config = dict(
    n_layer=14,
    d_model=96,
    n_head=3,
    n_kv_head=1,
    head_dim=32,
    d_mlp=384,
    vocab_size=2048,
    activation='swiglu',
    norm='rmsnorm',
    norm_place='pre',
    norm_eps=1e-06,
    positions='rope',
    rope_base=10000.0,
    rope_fraction=1.0,
    qk_norm=False,
    attn_scale=0.177,
    bias='qkv',
    tie_embeddings=True,
    parallel_block=False,
    init='trunc',
    init_std_qkv=0.0567,
    init_std_o=0.0107,
    init_std_up=0.0567,
    init_std_down=0.00536,
    optimizer='soap_variant',
    lr=0.00522,
    beta1=0.95,
    beta2=0.95,
    weight_decay=0.089,
    lr_head=0.0084,
    grad_clip=2.0,
    warmup_steps=200,
    schedule='wsd',
    decay_fraction=1.0,
    decay_shape='linear',
    final_lr_fraction=0.1,
    batch_tokens=32768,
    seq_len=256,
    doc_mask=True,
    train_tokens=94390000,
    steps=2881,
    dataset='wikipedia_en',
)
Each number is 128 + 32 x the weight over its row's rms, rounded and kept within 0 to 255. Layers, rows and columns count from 0. Numbers have three digits each. The size before them is the row's rms in percent of the matrix's.

# layer 7 MLP down (transposed), 384x96, rms 0.127, rows 357-383, columns 0-31
104:157100092202144160172096149134099124134173121136092121138121161138175117138092114140189156106097
105:177037122122136107163178088140085142089191061108108099099135107115106114105119118121171100183190
105:103119120095193129079100127085137163118091121133133079187116129070130150122165139073135116141117
096:124133189153115144143127138082128144108084123136104180153115139128145142102159065120132099110086
102:144124160122154031156117156123181176142109154144138166164113148186104106077142109157054091168113
114:114161140073100144100060111123185162153111111102066118146104108071124116121164163129133207085111
099:129146111107158152141163058153110157123186139120156119132137155097135089047133125055100118084141
101:187134138073133131137116164108184136213136129139144139116115135191088115090180130150150154151143
097:124071156128141116109093087139192134129084140162147096227109139153084116106145159132092165101134
103:126194127156105131125181163110165125163146146116083154111119098099119135145119160225135151087081
094:139135088192160128140128157117109098142046156125140136175154113169093142158140170057161117097103
103:139080125108124066099146080055147112173147110149107181152091033090066105114075106082089155144108
108:119111122130073088122115152119179171115147119135136078134142135179120114139133094118066069109175
111:148102165123159080105177117123155114118143125103089130090110150108098172182063098168142036120113
098:164137133099139062118163144152102145068139089111086105133111185055095106152142102103062091143181
101:085173144070149134116156123116186164178101070158133132106161179144162078133160115075086129161076
090:129192162116128151140130130095129106113110105142085114161192154076115062152094138105115121109042
085:136065107169115137080100098131120133128171102082117135117108140111131071124117152214145131124170
104:105162184061157149143095089116164156126202128144097109116114139106137119134149104117109152163098
107:134122160132117138140111099171111117132120108146108108132200064116041186151126133109152091132117
103:142081056165152113061139140138148190159109098154138176184137116128116090101156146113139128173108
099:145127137133043128102120061106056066158163157121149151143141115085133180124147082154190118116144
107:122099162150085099119152120154090118162161111146153082145133149165095114147208090119123086090125
094:120131127101110139143116164147156087149097170136182079116136084123125102087120134117140158128123
103:175142199087058128134173069121124148169128136064177154081107155070153158051110098102151124138129
095:155149152111087100156067126196158121136138134067079132181114113144084184134109079131117135096142
098:148138122039152173130205143082117152122147127112133149129135136105110121118113099111125146074113
# layer 7 MLP gate, 384x96, rms 0.142, rows 358-383, columns 0-31
103:097110187099170144119140094134119117122117166228113125154132119129114197110158143143119136115141
101:118131162154094177109133139103160124180109141146208088132170110087145077080150148146113130156112
104:174151142118170180085096094176117167163110120164202075137139125102132153131145168145103128123154
097:070159087085093180125140069122185145118125120109090167172126141096102100124126187129137110108085
091:141114170144132075178133157090172151146069120153093151091106088081160140112149125090126099130141
095:077085111159089139146176112142142142118157147124109133117126114169169134119170129169155110154079
100:157117127067150185111104114139100165114124153128072147126189116094179162114096141129093173085124
099:112128095179146105140151121139095144120109138099090181132142082057148123111106087137101076135111
093:117121144133071139121174177074109144165112116073146156102157112012167139151162131184099124137099
101:107130178154184112123121121122079121146099144099187151133149059082129161138130091146155158066132
100:176124170124184151141160131141080167112110123075166065101102192073122151089154110177118083132075
102:143114137167121092170071156164118135134135170114173102057112123112125196123134165145119161155095
106:185155152124140085013123169155121112149124142095151085139171130090099176128130109181155105096097
099:086095118113155175146097185106144081162152094110107120108156102123141178133158129084148081149085
097:135136137126124150105113150161135136145062177069141185101083156071159131131162081139185101121124
085:173122116152128183092130131162164091105174058120125077140043151139118163132181140143139143125146
094:183189120114125133100133131093130156145187098093133188143029151130103157192123056150106088162179
097:103123139139126129106112095149094146107114141093145117137102111116072180151121139114068069166095
102:172093177090108135091050116132086075122129106101124156226138099108099070121142179106206118144131
097:148186143134148167160095157138142111127189148101092073077095151106134134156156088153138128117148
100:042133143125160111109143158123128175163155096130123110113137117198133127139132158243108140098076
106:086088146134127152147072102163177148145102078131128136165149157101177171189094121129115097168118
103:098136101077143178168164089081078138153117108088100120115196130075178098126127103148099164075145
105:115132112121104133148121108114125147118078193113064119091142103073177156086154086115134157082191
097:187127085123096178193152127121131162133112143135083128102161126126161138124079164138111129136134
104:119103142144117151156119104160174131098174121090163094191136163126137128103143090146134133113125
# layer 7 MLP up, 384x96, rms 0.138, rows 358-383, columns 0-31
100:096122077143075102135134108164146101059142088114124156103162153131103121147122176101159124149153
105:100086199149112056135140174149137081168125100140155125159143086176120155109190079109100192084084
102:166120160108036075129223148114170121173135079128134147118166147161152122172131160113175085136094
097:122122149102131191134125168147140114105130140105138105057156086103162141143147157142126150146189
117:119188126132130202088140167079123121127074140099115134204109160110131145091180144132116159100099
099:047191094171120129102134107121166081149124150100079106142087100132133119141146087127088182146159
099:124143184119105152129155092105125106132116130029107117128117121096150126158172176149100111118073
100:145148155184109202138146135159100195153119114093089106097100154120106083104140175098120129115143
107:085168151196100104135114126132186148178115184159130174126103085111106135145106119197131107105124
094:089108143126078072138157128102139092126152112105112095134136126125161145194155100163126141116094
104:085166152087169125124086161116103146143158066112139167166125146139117103096133151091110158103074
105:109123143134097143125084153123135135119179131191102126149077152144116092111139143143127148110067
111:140146128141158117137208119126109149124136126092126135168121162134122109158106166172085138155113
105:082122116162113130163124188162090171119187092114129143121167156185103140220140108151235078105080
098:122135150121109143148120094118159167140156091079120122123104085173125124116166182087134202150151
093:065108105093100103112181136143160141144106143165094137148136059096122102148100145072137173201128
088:088125104163142138159116182127149173165134152113077097111111086135177123143116125074106109137132
100:102123145157126192131064184124172130115109115123155105130109125115111146125121138124157055059090
110:110119142131119076105179082104067163135166151183097133145165150134138090187140119145084130113127
104:090151115129154083098094213186178133144159073169114096137133151134102152122129093143114114176149
099:079138122144140121108108095132145095120149191156152195144151093148134132157069211088137105130187
102:111108141107086113125062113128146165089165165182140197152087088143157107110137098103195145134139
098:170112151105141171135126074118163174114160091113109120146064085097157171124164105118095123156147
102:112134160150158119158161085121129077122114151115076135081125137167081118157126132141075162118181
098:091171111133144123107102145168133105124123166139115144139117134072099101155097165104106154132070
106:089092115136088173139169107119195147113095084083155112132094127110135142097147136126073132099133